config.toml
num_hidden_layers = 12
num_attention_heads = 10
norm_eps = 1e-06
rope_fraction = 1.0
bias = "none"
init_std_o = 0.00435
optimizer = "adam_variant"
learning_rate = 0.00105
beta1 = 0.9
dataset = "wikipedia_en"
Each number is 128 + 24 x the weight over its row's rms, rounded and kept within 0 to 255. Layers, rows and columns count from 0. Numbers have three digits each. The size before them is the row's rms in percent of the matrix's.

# o: layer 7 attention output (transposed), 320x320, rms 0.0348, rows 173-191,205-223,236-255,268-287,300-319, columns 224-255
# v: layer 7 attention value, 64x320, rms 0.0345, rows 45-63, columns 224-255
# gate: layer 7 MLP gate, 832x320, rms 0.0408, rows 0-80, columns 224-255
# up: layer 7 MLP up, 832x320, rms 0.0388, rows 0-80, columns 224-255
# down: layer 7 MLP down (transposed), 832x320, rms 0.0368, rows 0-80, columns 224-255
o236 103:171126206097127158146154141143111131120136126176137131112152098152086133080130115155102154128145
o268 100:144131174080085116126145146135141142082110111129121110148190102137094115089142133124121189130147
o300 104:146149176120109140158171134136164178117122109113125133133131142133081106098166110164095171112104
v45 098:120162137101089186110106123136136094155134125113149140139124092121140101135186157145104107104084
o173 101:143150133122104116138157106103140143154125118117182140184104096118123143149116081121107124137124
o205 083:128158114073113168118123105110079161125118133113163131144122125119114094150163105128090126130114
o237 099:091159131109121145135135132158100177171140106090147136122116159103147060172192134139115151124131
o269 077:117165146086116132140127126109099186149126137095116117141086144134143106157181131150086124119083
o301 087:147168191075087137163161117089113165149110127118113120124118106094127100174154120158120114128123
v46 101:095136152104128155160115123147167145121104178118152145106119131165113135122133115128160114079141
o174 106:120136135143101069147171104140145146138118114099134104144133106146145119167127085108115134139138
o206 087:121124154143112086136171130139171137124120130104153141089128110141111113167154126100162118103185
o238 116:126133136142105094131147113140163129135163126117129143080073145146113127127114137142163130097166
o270 089:116161151152118119097165119133170119129112124126113138096117128121121127137118146126152130102159
o302 087:135166167153122101077140104141127130139137132082151136075087159135103089112146099118154137103172
v47 096:134175172124145147095159100118138149110137090108128101132125125104129142136103163129139155136184
o175 086:150120151134110159131174100080111095130134116080075088143125137155108176136155143141105169130126
o207 107:145136125144135154128144118108132116124163136116115106149130136102105138132137171120104162100143
o239 110:122141155117123130140132100112126087120138140108140091157106129106102115151124106122086163114141
o271 105:150127116137113122089087119099109121122144158118158123127138113089138123159104105103105150100130
o303 101:112101133143158142091121113125101119120144144125147149132117138154131148147118089116135152128167
v48 104:145174155121138154161127172133138148155137146119130102097158140108117079120156098122120150139159
o176 097:137119121098130119146141129140136156138122157147163144176159122112108084127139119135103125118152
o208 086:127125135136138118149133106106130152100132152118143140164173110087148082119139085163100178132122
o240 091:132148174129132157131132152130159158145127161125109164133137136119120088110112105134088152103114
o272 104:135155145140143096145158117130127167128143188146124128157122121099122088112125121151102128128130
o304 130:131148165102097118141172129152153175165108153131107129112118136110104090108135097145093135118105
v49 102:117144144136134146122155119154118117142116122130123067161104107125154153106115088117122174193129
o177 111:094147125122121098150176116115116131110139118136132128188139117130122135126123119132114127145136
o209 094:122161159157145127145162140133116110092122110153118103185127117141109163114117141147123137119107
o241 099:145102111138164145172151123099102115122118089143112095162102116153128165101146129121104116193136
o273 076:127139118138140138139148160150131136118097110163103116138119118078105157107101137140095125140081
o305 075:108131159147133102153133110152124144077114091150129093134123156112126150084148150118127123171155
v50 103:156158114115140120167163113153131135104168123117115089141136137087114129156100093144098142104121
o178 113:149116135118098133110139150126129135122145108144129094104151144104103108134154118128086139121158
o210 103:107119154132107144105127146190114114085140110130117096103150118101099128109116082118121121125167
o242 099:136129114139108144099109137146096096110165101136118079114156084093158181158120130126165137114148
o274 085:128135157091108145152110101161123134129139132147142082109152129097158138146103060105155165121136
o306 092:147152106104118091118134158123102113149146108145124107147151146059128171141098111139143098137148
v51 103:132139106128144138152133126106103133131148165125113129115182130115121139147136170163154131131104
o179 082:146132165138083148115153111135128125145091153103112113091133167134104150153140159152149156135071
o211 111:100119115145145146136091126124122113133105169097121132089161172130118111146116148129150146106124
o243 118:136115144126118160137120133146144118126100161128143129080166170129082094141099162122124105127109
o275 106:112101098151148157137128115122123090128134150102126106086139153171150125164127141127138108116113
o307 120:136123109117113165124145127156148132153115140150131134104147179150129079097122129117123100118106
v52 102:143145160129168129120135118143110152155141158152136170084126098085140154117099143135099077183091
o180 098:156133161079106107106161125149163157149120119131108128163125120135161114170095103144135161146107
o212 110:089108136108117101090147140161124152158098124150135139132111122103138143136096114122138130128163
o244 097:105110137134174148106129114105114106155114132153130136133122168108128121127145115139118117153122
o276 107:116140143162137106091136115151099112165124126169102133127094121126129132125116116153112103125159
o308 098:099117141165152144084140135155112099152136113183133133130125135119127125128111125123125116140152
v53 097:184140128162072124112117109089116124136147122118128129119092128161143117085112118141132133106132
o181 101:114184140083132124140156115094127127120164118097148108075121145124140139101151116146106146142104
o213 106:129140161110129134153137143125075122124141149150128102126124131117155125114137081163096152118100
o245 094:120111156134126129122162103132094099086124202152137141139121119157118102156129124144141125124150
o277 092:154169160111125144099154108113079144129115171128101116135101111154163109123116103160093148102100
o309 100:135141156122137142132110111079061113138124141097126098115107093129135126150130147129123100141163
v54 099:087143120144189121156108169113138142165150143125134162128130131147125133118116129115157069122140
o182 091:115124105063132103165132103136095129130166095135187115098121125130117155134127112150084181116182
o214 096:106121124138167144121151151121092102146137100144127114137173167137125129110129118100093150120138
o246 102:119148142149111147127164114135133117128129092136119159173126152118137106087108115099139088131141
o278 094:104147106115129086160176127123126166161153110109115122175140166098147113111123090137162113170117
o310 107:119122117146078098141187118161162137172117123133112109171129156123129059142108098119125132097111
v55 103:114137121124086111157120144118133076127134141131123132134085178121135118132142103134134181101120
o183 110:130140115129138131134138141124148171137139140137130180187098102130109098127135119133105129130120
o215 089:149157130128103084152161100121130159133141147115137124177112137128118105106133117153102147103115
o247 094:137109129147097127186153123134140110134136126152138118110110147168118114092128147117131131117123
o279 103:120149117154117144147121078108109127119134154144120130124071142160105140091151127130112118128108
o311 090:133130121118139117147102116129134103137132121151165148116103151151152108120145129130138114127134
v56 093:157165123098108118101139144123159154107112118136168102111158155115152130115121148173118137106131
o184 098:110183118126117161096118126141135140107118174124076130126142086112130104108108143155133140130105
o216 104:191183104142109133091163142144157143093100155108110088131124104108151079118114184159104171114119
o248 115:128145117144125124130138147149126167131122140143120128118170119112143091125095135161138116150148
o280 093:133167118154114130101129094121146120114124116139110114117156112123165096119094125136105103131150
o312 090:106163089125168139088118139143132150118131134089121163095183114121166091138115126142139149116145
v57 106:139112146146148132116120175138114124135148111132080110073155135108115152156110116080093134158151
o185 115:121116109127152143085113149143150159120131143140162164130155139114125070126156127074128110101163
o217 089:160138144119104084112164122128127171096145145155135084098152122121146098170117113095113131107150
o249 100:142136169109134099118132119164100145113101175127142108073122121111127084110107125153115156126174
o281 088:135135150124134155082134142142107133102150149158153100107104139106111082105087115125126132109137
o313 091:117166148111125093104146097154146147122119141116118095125087130118134075102050105140127169118139
v58 100:152111135132110122084107150177142151115175085137130143145178139110125134112145132140163130176147
o186 094:147159121107119114154153101079129156127109154105167152129124153115140139139091105115163124139093
o218 091:129141108105107102088085108092129134125146128126116187137109162115156125113073128180154112169141
o250 112:153156081121159114137109147150146119160171102167095132134177145060146144151101092133123116138114
o282 100:112148112112124106093139157123143136147132114139074170137139161125121116116091139147107136175148
o314 084:146132093124133118114129108107172139129132090184106146117181176093160149133106131145122128134148
v59 101:126114101108089107107110156144145119087113161111162088111137119128141131110155132169115089103118
o187 088:118110100117090104104139117166131159123125139166104115094148162145122148113139115112108121121109
o219 094:129099156065103088118118128125129142071137143081109116094082121150117142137119117134123102117119
o251 109:111127126078116120142127164098115119077155117138139106128123075116136140157139111137139145111120
o283 100:106121159087110104147130178140128098100145158074114110098116098094105150149155141177132114116121
o315 118:125139141098106132163159137114147145091113116131158112120137101135105162162154119149126147115100
v60 097:125143157136140147108101140085131099149175144132137111161136137123119123131116129166139110121104
o188 100:163116137120150150040108128103100117084154099131119125063142145116163120142114126146153145124098
o220 090:161136121120192174086094161097095114140176114145133155090128136120141141060140128127118156163129
o252 108:120113097155106173151105147113119140179152096146144139157104127111123160119165113106112150150138
o284 098:157140116143138129117111150114120119141175134111135114109123108146161140104122150140089155142151
o316 089:141144138137131117144115152119129130159114105125148161130120154134166134112112121119120152143101
v61 098:099142146120130115150131114092092118190158115123171099130073102145123144129090109120155121176167
o189 088:114136145135116128124124161134071125161128158124131119076149160134139154134154130145144133132149
o221 103:085129173125112130132108120110105113183088163127179116091143108121164124108128102165161120122106
o253 099:126120152113101136131154124107130120206127122117138090111123099089125145111093092156120144144114
o285 102:113138130095084107150156110111100109178090125103175089117105107122166154124117110160130130155130
o317 090:165143082117126124128135138100083135190155140093186104077101123125161126117121143162138128139162
v62 099:122129171138127112138099163103149086197096149147081095149129119145127118104179124173150131163105
o190 110:108135113121125160094151175162106126115146148155114134089139161131100103113180145090124123159109
o222 085:113121167145137135115135148122115099166113127131101182101142167118124109165157131131134123127110
o254 103:100114131138127166126082145099115117213119105139149168152167127125144148142130142133142111132113
o286 091:121103172122088134111118151129132060195099112123091195145183140133100096151148151134130123129115
o318 100:114119130127135146146156114095151128145136102115118156150165131130148116171188138102128139153081
v63 102:127153102130162123108150126120125181140119147134116144072071123105112135148098144111123166104133
o191 096:143140131126113085112109159146136147106093178153082146141113129152135122147096141157137145104121
o223 105:171130129163144091104139191154119147075125139135097148140131128126097090179096153131125157108102
o255 112:162131100164127123130119136153148177142149118135090106111116132140105112106093179131128155157109
o287 092:130093092158152136091146157118143130149161098118133129117094129139110140152103150108099136125124
o319 098:143132154156120101095135151169121140155105140149111111161087105144115086130093134152132124076140
gate0 082:139145102076110119130175150152121135137130087122141169104105091105135184130114084121114092135122
up0 096:131107107105120127122163138147115159123133139120163151102125171118135172147097111102128143131126
down0 101:132141141112131116098121150122126175183150160124135083128128175109112115130127139114116141090162
gate1 104:147073120150136105140128120094137091117118127144115148138108111152129144147135118086149100173127
up1 091:163121083137091134076078134121124122108156176158149133096116140131109143093129144106148109134091
down1 092:147091186134123093139180132105117125146096133106139090128122127102144100202164151112088172145128
gate2 112:116159140111138100108114040151150119133080095139138111104114102121161134131108119147142146064114
up2 107:108159128146136142171095111100125153094132162134128109137121145147100111121179108111124160146127
down2 104:160134140123120128123149091141169156142119094136095154091116171129136133137132120154129095119144
gate3 096:131156091166138141192146137083113113118124107153114117094170087117110158097128126098144068151124
up3 091:112109138135156157130121154137144122124116164114116132041163161125131126122143125136161155147137
down3 093:127080134125133084125121096103118095155111076128118118182107126153134120139103126130116131121119
gate4 099:135114103131153161165088150132153120112128106153094087098142117176119159139133105118162113113115
up4 102:090105121072143148138125122167105139079152148138096095152117123134134146142134121110092144133132
down4 103:134089125126147117145103098151095097133166117152098072115154150130148084108107142169130149115129
gate5 101:140133172109117127128172139131115161157099120134114158125119108099133161106137089136115089097130
up5 103:128140147109055148108121145102107099129133135105108097120119137125132162145076093139146118081106
down5 102:143123113127147109101125128125146131142114125123173120154129136109116153157109099149134127087130
gate6 102:121157133111124128151153141115154130123174125147135115139137121099146159079166119086104135118094
up6 100:160135131137116173099141131074149137112112164151117145130153131127103143139137088132101109146121
down6 104:076151128112122119084169138136100155062101127127137135144171115184166135146092101165134127103146
gate7 104:083094137112120122103123137130088153139114140110115109134109153136147168078133160168111151131132
up7 101:141122160102079080131135100128137124140168151096111134088126117149162113104096161134120110160119
down7 101:164137149146116122097087132146069122129170128131078148159136131128131127131136146113101119154151
gate8 096:077114129177123189130090118112110150143096139146133176126137110123090097112113131101089121123116
up8 097:128137132140188177118118117153094141121118132120117150133106121132081143157136139111164098121171
down8 093:090152132106119147106124129141150144163172087151101106104123121110139057098130099151123158153105
gate9 099:172152163084151107150143159120124150136152144181109129091115112115204137105113133133126149119047
up9 106:106160141146121111146093121127134151137122090142142191085112098142162123136114128145141147142117
down9 107:123135128106138183089117129121114122139112073121124207148118104113184129157128130144141098160138
gate10 101:134149152098181114123116101109113153134168152102146141156110116102123129116133077148107090182147
up10 097:107115154135164151156090152144150129134149108126154096123140075161082121110180173097123148157132
down10 100:146105097088100142106138113156104131137119159137103147106135151170110147149097154134117136166142
gate11 097:182168151121122128133133113130126125130150138111157120139099069101098102116098145129109175158118
up11 101:117149082100164085094078144100155137127106136111142132122137127126134083134168171129105072086153
down11 102:121146114124113086137144093117136114157180133119121122119145132155169159092087152130103128116133
gate12 108:078109103138088126154163116181122135129128119140127132140130097108154130102100078114143102116144
up12 107:148127163078166105107121135095136100137171092150092092118147130134135147150178144125109151111155
down12 100:082120156113105105120130137087140122143177108166124077103115125177147117126134139141141127157111
gate13 111:116148139110119112108143134139151147128143151124135111163143117114148144100096127127138157095161
up13 101:159151137135151117105122133121111128144123112149125119058158119125135164084145092120150131119118
down13 102:112176093136150100122166120141140119151111112100122142073080149137131151121134176112091144151134
gate14 103:121132176129146143128141114133115129174113092114145155125109137103095151175127125140107115147159
up14 103:102125077131145129147111147087170087118140113144173137106189128161096101121121112117101122114159
down14 104:091110124154151128105131093088115138094152110129136145124101132154125148094135137140097162105164
gate15 112:170140138146167099107141143121127121163101078119095141152097147123131154125128119142141138135105
up15 114:156115116131151134144123134139139101131103137149132112141096118137155160114124150119121114110094
down15 107:138133143104140158143154148155098096128099113118172128123094094116140123127137133134119099123126
gate16 106:132141151112092129120155135131174160130140136148097141131109156092132130128154081123144126126129
up16 106:102166109106133141108155111133166196086154105078154077107131097150128126152102131178131161096113
down16 102:098116101090171125074126095122128119123170131120149104089157138132099120108106119160135161069138
gate17 100:133115122135125154101145176147107099120154130146130123126115126179121144147116139115124103099114
up17 098:148115123142129141092130118149139105133137128145178180158143131120146110149141104130124114123104
down17 094:136129122141128113156153176147129164129144095126113123133147121107126107108116077131159118147129
gate18 099:186123146143126130077141135153148121156176132152136144123132149157115130146102174150134129119124
up18 101:129120156163074142131139139124140125138167124135131096170136106118123105168143138140154142113134
down18 101:104130118106115148137151127131103129090102077156139135152138139085125136118104155131097154126106
gate19 093:108160134159114099105106119139135139095127155138134162165119134122137138088060125150122150101109
up19 102:085133122123135137114162117135086183163140133123167151130146155122116129171110126143124149128155
down19 102:150133146109108152110140117134166130117081129124115139107189159117102172117159117109120103165144
gate20 103:150132102142052122136137109121137122119122136088095166131081154143122094138166149151166117075164
up20 103:214128136112080140140161117128120143116141158126118132100129094083107113124169131098140123107100
down20 103:144114161146125061113107135121151143134101137080132164088158162099101152144109109131107078135109
gate21 103:114136151109167136097135164115121121167119100129122126114132169123112121112107114128120149151097
up21 104:155110165132148147133157114101144145110153132088129127149130125117111149130112131110128184135091
down21 102:136155120142119107130104158134153141128152137143185136166141122141132139145132158144098115136083
gate22 093:097119110116121122153111093141133145140109100123107146132144103107110162131137155114119172146130
up22 097:078144130163128116123151152107133095160099152129157135147097129148147123133104119134140132153137
down22 096:159154135156099120115141100112171144141150096099137117164148140170085131165082106137098130090099
gate23 098:142147127130110124199131122123175102115100164066125112142062127100119147104134118133142141150082
up23 091:159128125145125112103126140138181118100132148140177140143101107158128147102046187110168127124144
down23 095:063059132150112179111079124150104126126105145138107168105153111095106117120136158135070143085116
gate24 112:146136122155152121121117131145147094151128143116124092160112113087094117145139126132116136153092
up24 104:101178148138129107122132111142138161153136103151118116110139148136080136162100140124107124113141
down24 103:128165105130151153135152089112117138112120110123142110162116091155089163129128141132125138138153
gate25 096:167128155129107132131115102137111101131136093146112128129145126106124125135105142105127120134171
up25 102:128097155135138135133168095158147156140148103112084080122152128066094130145102122171169113124159
down25 096:098175124175121143171094131158153149116126152120151109154114114125120118123179080112126182117131
gate26 113:152107117117110137109115141154123089133136105159110092058145078112131170110125102119121126111157
up26 106:151098186130095067120149126145144084117111134135114142092105146148167138148087153151126141143137
down26 104:168130106150110159116125162129157090120094143143128118115101138154128110114143146138146151112124
gate27 095:130159123142154097103126148117105113150121109080133116137122109126127173187071141125127151126128
up27 096:107128080140169137104085098129150120100101118136100102151133149108167106155107157120150077138128
down27 097:163164151136128158112124159107150105127084144115139129130133099123178101126147142161118131138104
gate28 101:160109121173143119113092115150112115154124154162138134125130106154159101142117148121135125131123
up28 107:099096070131171153148127097093108121130151111142120176166176139137168170129087093086096081142135
down28 104:134131068140147161099104100119136122158092100154128180136138120147176108130101103138121087139163
gate29 094:166086118115096087064102138186126104124140150126132123121123144128169132110120129130129145098136
up29 099:093122126156171136107143112087144144143099122142110136140137119107094170155096126135133151123102
down29 097:147099136130133117098125161120120117134124133118129129136158150137164089078135147112107128146071
gate30 106:151159101126113127144126149071103162108121164125130118114139101132107089123136126141138157118136
up30 100:074102153114114086146122101123144144177157121159115084118114124172162175152118133098132080144127
down30 100:124142147097134129141121129103129132117124122115137128155138144104110137136201171131072182117120
gate31 090:130165106111115112080138117141123144125115154159124155135110142118142148119090132103106114152128
up31 098:113133169126109145162113121166124168160159169114138141106106147106095162110153117142139137079107
down31 100:137137132138112094154149142116140099109080099114157135143135157119134077133118107138092109115137
gate32 101:187113117134130144135092131088126128161149109125135080170135132098125103164098205114166118112122
up32 106:155150112120158135162102144086166130179125147135163152123172145130166170124148112114105123106141
down32 105:164096144113134142114120156150142142157111142130167124117114129154162132149098130111120143097118
gate33 108:116139135133102152133115144142148129102131137161101164138100129103125113115132117111179091142113
up33 101:153105120129080141163094138142096145161133106107139096124149068102170112139153109137114125094148
down33 096:089079110118104174108109109100138154134124149098098134087116137141147154185110146153118092146085
gate34 097:168122138129173137143129149146120137126170134136078120135144102115114135150107124115110121118142
up34 097:146095118136137145074121162138120130099158113113091110151141125123147136086151120124101143153102
down34 100:150100127120117157109082113120203146045108129144122174107126146120105171075151105154162143117134
gate35 108:157091104109139102120132166153133142095140101106091116127113128149153126096138176128129124156132
up35 100:129077159134161136141127107115105148146120135079105098088121138148116124125147111087110133187122
down35 100:146139146134148150119143108132144143150128147115108128133106106127144107148107132138064132120131
gate36 099:125136125136118116142133159129177108167135137143136112113108113140135107094101141131108160130121
up36 093:142136135119140151134124129155126150120103163096091103160141176125099166105131154127105132155127
down36 096:115108143109130174133112106126100115128117130120151170175105133164097151151111133146167063144154
gate37 095:115104120160098120107130131129126131108160094118139156122118133133174128138120120105092173114168
up37 099:130139107120110183141093125136126126107125123103101138088147158135114152133169141137136131086086
down37 100:155162179145107086124141172092121151160141170092129129145093107126111128124134133145093147161123
gate38 093:165108146147108122122107161115155102118140113141106123132161105138111126137157105097156110090154
up38 096:149159148121104119183127174148126143147096110145126125115128108115107150115133095107124133119131
down38 097:166123098074139132114134138125147154131106061121150124119178111136132164083149158129137114126108
gate39 111:142149136123148157139145109141132080160107134162150099099150122122121113119141114111126143147138
up39 101:124141150107133124115125130124122140125107104136122128147145165127145125125136089088143137149108
down39 098:132141145094104123129158160126121150118137066150112161179118111135161130106110105141116159133151
gate40 102:085101110146106137161139113145106168146130143130088170100084140116110130146133088219142114119103
up40 103:095115089160163143117160107137106116142151136152122174176111178118142101116128139155124137134128
down40 100:116101136102142162164137140113125135119120126149102155116119119123109103143110148115149110115125
gate41 107:145143132139131111103189107155165132108119080142097109151088116185137143147110154152115139110094
up41 104:130099139161111133112173125146141107156142158128099121074104136137124150104145126128154079158151
down41 103:131162110122142139128096086087091119147150134101142076128178112123137129126108100130169117137117
gate42 104:148140063097100130130135128120128139118140122092156152129115121151163143115109125120133121104124
up42 099:120091118169143146144152121098119104146138129101131144091134131114171159145112103146127082093143
down42 104:139161151130089107128169177136176185103108120132156143159118147149167081107147129120105149122086
gate43 101:097110147118140117148160129158092079139129150119115124137108143077097077137160086154157126126138
up43 098:107109158121152105155150143167100108129099121137168135114079100092143155143138161173156121182164
down43 098:108140094146141076093118112125116111140150133119145129124108105127162139131130163149142115117128
gate44 097:122100114123111135115121169147104143122126086159155158118162130156128132086161126120146147139143
up44 100:193136129154082105150122108142124109124070074124144109115165131161120116154132149138089151115122
down44 099:175101171139098134079132096103118127159112110103174115118181131149089145146156146116094142138151
gate45 100:162128098138116120158128131093129117126120135116158143119128129131111176147158125093089113117159
up45 102:098120157141123128112088095127121084100134101087128116129132160102146152124125140116133119175192
down45 106:129115139086150127122163113147122131120149116095170150173130098149123164141110116125141148086163
gate46 105:133153118166093119103162140103152113144128158148102120103115124122100089152122140124133147138119
up46 105:088160094160092129102093131108155152100144113119157157145128153100101082157129143107106114103136
down46 106:146177115148113136092104131121150119103154140107125175138138125111150093124113157118126101102103
gate47 104:128101123094125123141140133134109123069125130089117134178174121121101124181110134112129103109077
up47 101:127171132154106080128148119159127130127121112147151165150082149120130136137087121128146121144138
down47 098:128131109118145149140074142151160097122147151101118118175169124116099110120105170092137129140147
gate48 092:118139083129107067063108126141152095160099124112149121174138151142153159149131133122130112128137
up48 098:100092121116170134117111141152128103101115113102103105139107146113120138146143147125106110076157
down48 094:140082151100106155137128090132115139096140139144125142086116110174094123126104109129141150140155
gate49 134:124111093115131161076128159164133129124153145143165187142112149124142096091157134077116103110117
up49 095:135109189129122103082160151125138139146105098134138138164125156158130140121116108139128097106125
down49 103:096164090127161138123117133141157153134130150156145166161100127107129082077143114090128114142137
gate50 105:119087101134105147105121133158156128150160095149094116141084120127171137129102157100165119117116
up50 103:135133136153141144132078148131135142073125178127137103123140109146104122082118114080075151147121
down50 105:141118131122155153145079100137137148152158148141137146104124123114133177125121122143147145114146
gate51 095:120111094147126091128136124152133150112129135143098113098174120110160103116141099129165148126100
up51 103:163156183107146106110119079121128147097152148130121149113166157135120156114169122148168151103101
down51 105:143183151118145125109153121122160163112111128123102109156132140186095132148107108147120135158111
gate52 101:111178090128163132156136135115157105123104144118138140125092090115160149135139147123106130128091
up52 096:149136157123110113152076160119123133093130170133126124149144131151117135093142123132065154116142
down52 100:103142145140151112133148134145146126142115109105141104160160156131102149129156100116138117117098
gate53 103:145121094107113114115109092139137090116143137129128106120116138153165144121077172111116105121127
up53 101:105095119160140166108109129125087179128142160132154094097151103146126145170101127093146131107155
down53 095:129115124155106151131108153113154144136097097152164141138147099134107089084128100129074135151123
gate54 098:111140117120147083128168087173137177120144125139166152148088152168108109143086105103077134073188
up54 098:183139137114124145115108128150120144103127124146115098098159097114103118103139100141175091110112
down54 100:111082117124119181146099117125141198135107131135089171129156122090124147112110125099139130142117
gate55 082:151129151115156139114118167125107130137146151175098107112104068108124113134120117110133142144117
up55 097:145120136122126122171145116120109128144105140105136106105159130122073105165119133107126138155111
down55 101:091127126125097117135142133116122135150108101089150119109135165130132152169088114111104092148129
gate56 094:138149138175110121140145142124147107158141096146129120140124117144122106129103118167111152123111
up56 104:131076100174119110131097144104112118168143133121110115108155154121139141121133121143133124105126
down56 100:119099103135117097100089124110113109143135116111102120146124170115132156127160115104130131143093
gate57 102:126126108126101123100145119145138128117131143107130131109140170086125164156113131141121128130137
up57 104:108159113127133181112145113133095093139098126100146121116156161139124115131139087100076148115092
down57 105:154131160141137147133156131101085174146065163108142126100117106133123116135112092141095116109089
gate58 100:124121070113105127087104139132141137093095150141130130135107162146121125105126133107115165132112
up58 098:096120111106136100166116078120146109085168095141149128107147116099131128098141162132149128114137
down58 095:146127158173113145115131149127126141139126166132128135129132152133149125109119109163111141175105
gate59 098:144148133091120138095104129084103147105107141119102128156081110161133109103118150121124113118128
up59 106:130134076188122161141144157123089116093137118138150115156132096125148169121151105095150127107150
down59 105:140095104111108108105129137101135086123112154138141141127118137107181141149087125114150108154153
gate60 102:159130137103081098136130143151129119119169171132116132148109134084088118122091080151128176122123
up60 104:165117077140145150112166105134075164117128156112140137141164119143159145094146136136136105111090
down60 102:188120165141130125103125121140132156157153150139131095126097125119069153135141160163121143117150
gate61 088:126156104108166141131184133102135128153102166169145109117100108129146108101122145147129124101115
up61 097:102113108112151117129125098191147126097154114133128144110115109086148156126143130138116145113129
down61 099:119132080107156122157138133110152092175108152139116156128151101133119100159106137151148152150079
gate62 106:144151122128181169113168123115127116116125110100137090156170138101138166114130150103112115146092
up62 098:137141140154130153104138102115113105125162121134106110123147133097116154125100153180125105139132
down62 102:132102136123142108107132107122123121123157138157125116116133118151148143121144135133099098182127
gate63 099:164128129119150107139133164113160166127136109130131112166099079114163129063152135110146092079139
up63 101:098136098106140137132104148108149113125165136109145149100117149140153086153157128069134084108152
down63 096:139114164163160139095116135076110124099149134098117089105123139148085142147094126159168122117144
gate64 102:128122096139103137124147079154180117120131124121148140162103133108123121125110137178155133163115
up64 105:105162145090133152104138151128099149149111127109156135160117123108128132127082096119136149128071
down64 104:086119067150113160103132088145122135087148128107117102157087136077124137106152157145128187118111
gate65 094:165131099124140143133143139136112131121146141141103125123196110143138106123127134136098147131100
up65 103:078117133139128127109135112091083125135123114135151171108149153105083111135135083100141154137148
down65 103:128142137152134165105101116106112123135113111149089164121102165137118126153131113093165138146155
gate66 108:160187129111099105130123115125158113141128115131115110145143118162163128082088130154109130108118
up66 105:130111151182119127121156124171106107159179138134114148106065144130111082145098148124115138163121
down66 103:145115162103097135146138113161122175087116083128121129102178071155182144121116138151088115112120
gate67 098:133124154145057150148129164148139106117067087159143111120183139137105092155146133128109138136133
up67 102:162125128125129130152114129117107145132122072121094156103164088109110125113142128112102144173120
down67 099:141103092145119127132137118175153116119112200119073152136090128149093132179151119108146142112115
gate68 101:159125083155136095115153108119147136147131101096113149120124143136115195163117126149131152137166
up68 103:090147126131157108149149155128119165134088110129164129131145110124129130148099124112095134139113
down68 102:099096128137137125124123155077162128100131098118122155092135136128144095164133136147157113145133
gate69 099:136111132134114116123099126151196099169151122131120142114176170157167102139120133125144103110168
up69 096:119105102109086132140150134126116144117113122094124155156079169146099150121138151180076191145121
down69 097:135154151115082116181115149141126142142140122146120147157125144123148112068132146155124089138109
gate70 103:151136148126138128115158094125120098148103089175125120088104140077164142130097166095121154097156
up70 102:099135133110149130118152154137129124136116112113117128106124109096150124121115113089111123148154
down70 104:155123138157186142140142119150117134063149105087168153154099139096136097123082119087082134155118
gate71 112:096140096117188131111125126105139116106145138142154177119121148095150121087140135097107138122115
up71 101:175129135114146147139092132119110132115091138150131159122140118105103108119113130140114114132133
down71 102:120152094148157135116140131124130100100154120102149181134124165124116112107161107155136117109067
gate72 104:158155134110171114131094141159178114123105145138108152151141144131115093088128123142119114115170
up72 104:151086155092095143126121158095106062117149095134096121144132107127155123134102105128134148146123
down72 100:151135112144125087130143134117099112133172101116145138138127111141130149116123122158180134129090
gate73 091:158135157124112139141180124122154150116135134129150100099124106131151145156115145106112130086131
up73 098:152157100158107103117132145098122146094110127109151140152123148098158157133119154147089147128174
down73 099:131126108125130146134177107101159119161147102141155127119116118160108119102156125106120101100112
gate74 103:100151088143135148084169166158173138131100094129126137091144104145139105122132119109145095120099
up74 102:125093101133147154143116123121138085098148112127110108121137147124172145131131107116136119122093
down74 101:106122162150159108183112115084173124102076150160147103143139133090110132146114162114137146128175
gate75 097:118114122104152165093136108145138097182113133114137140105094140140137109081138121120124089108108
up75 101:149146111135123157132122160134108138107127133153130118163157126102147159124136135117110121152126
down75 103:109156130129108140139133131155136149072119126140123157156150122109123135090130120140121149108144
gate76 093:169118109094131111151132104112123118105125182141122111114129153130189117153146107176123190097129
up76 111:147183107141155139120133122101129153140139140101118129159143169121129103139114096136110187111138
down76 104:146147137150112082127102150135136144142136138070126112172109140107139119132089097136098148130106
gate77 095:140084092113136118102127132110121137162183090105131193164124100104146144110168081107128129151080
up77 104:131191139119103142155167103109130099094133100133139089086127129085140149075122110136124067118128
down77 097:128138131129140151089075139085128152144174123111128143125126136088184114095165106132150164132096
gate78 100:151156141126127129138079126102130108152078128144140141115139095135129155140112111085122167166111
up78 104:097149124133089126135087113143123154136118134092154128128105122140150111148123126182127098121104
down78 103:107124093132151130130095128113115120101109102121112149130077115144144153188124134115157127131142
gate79 103:136132085140151148129112140135129082111118164125119122133085126074143157146124130101116157146121
up79 099:116110150119129105126084119104088108137112139142099120110162123135162147089142135123097088140126
down79 101:094134132097170122073102118161145130119106134127120127111118164127156105122158113222154144135116
gate80 094:071105089113104127144099175138149117099116142103080131135132131103139113100104135167145118112138
up80 098:149142128128150145127149137144113111154119120145124127121100136149116138104119170169148121088121
down80 097:112113131159074125129124119118100077098103139079116150126127103145151132164117082150098144135135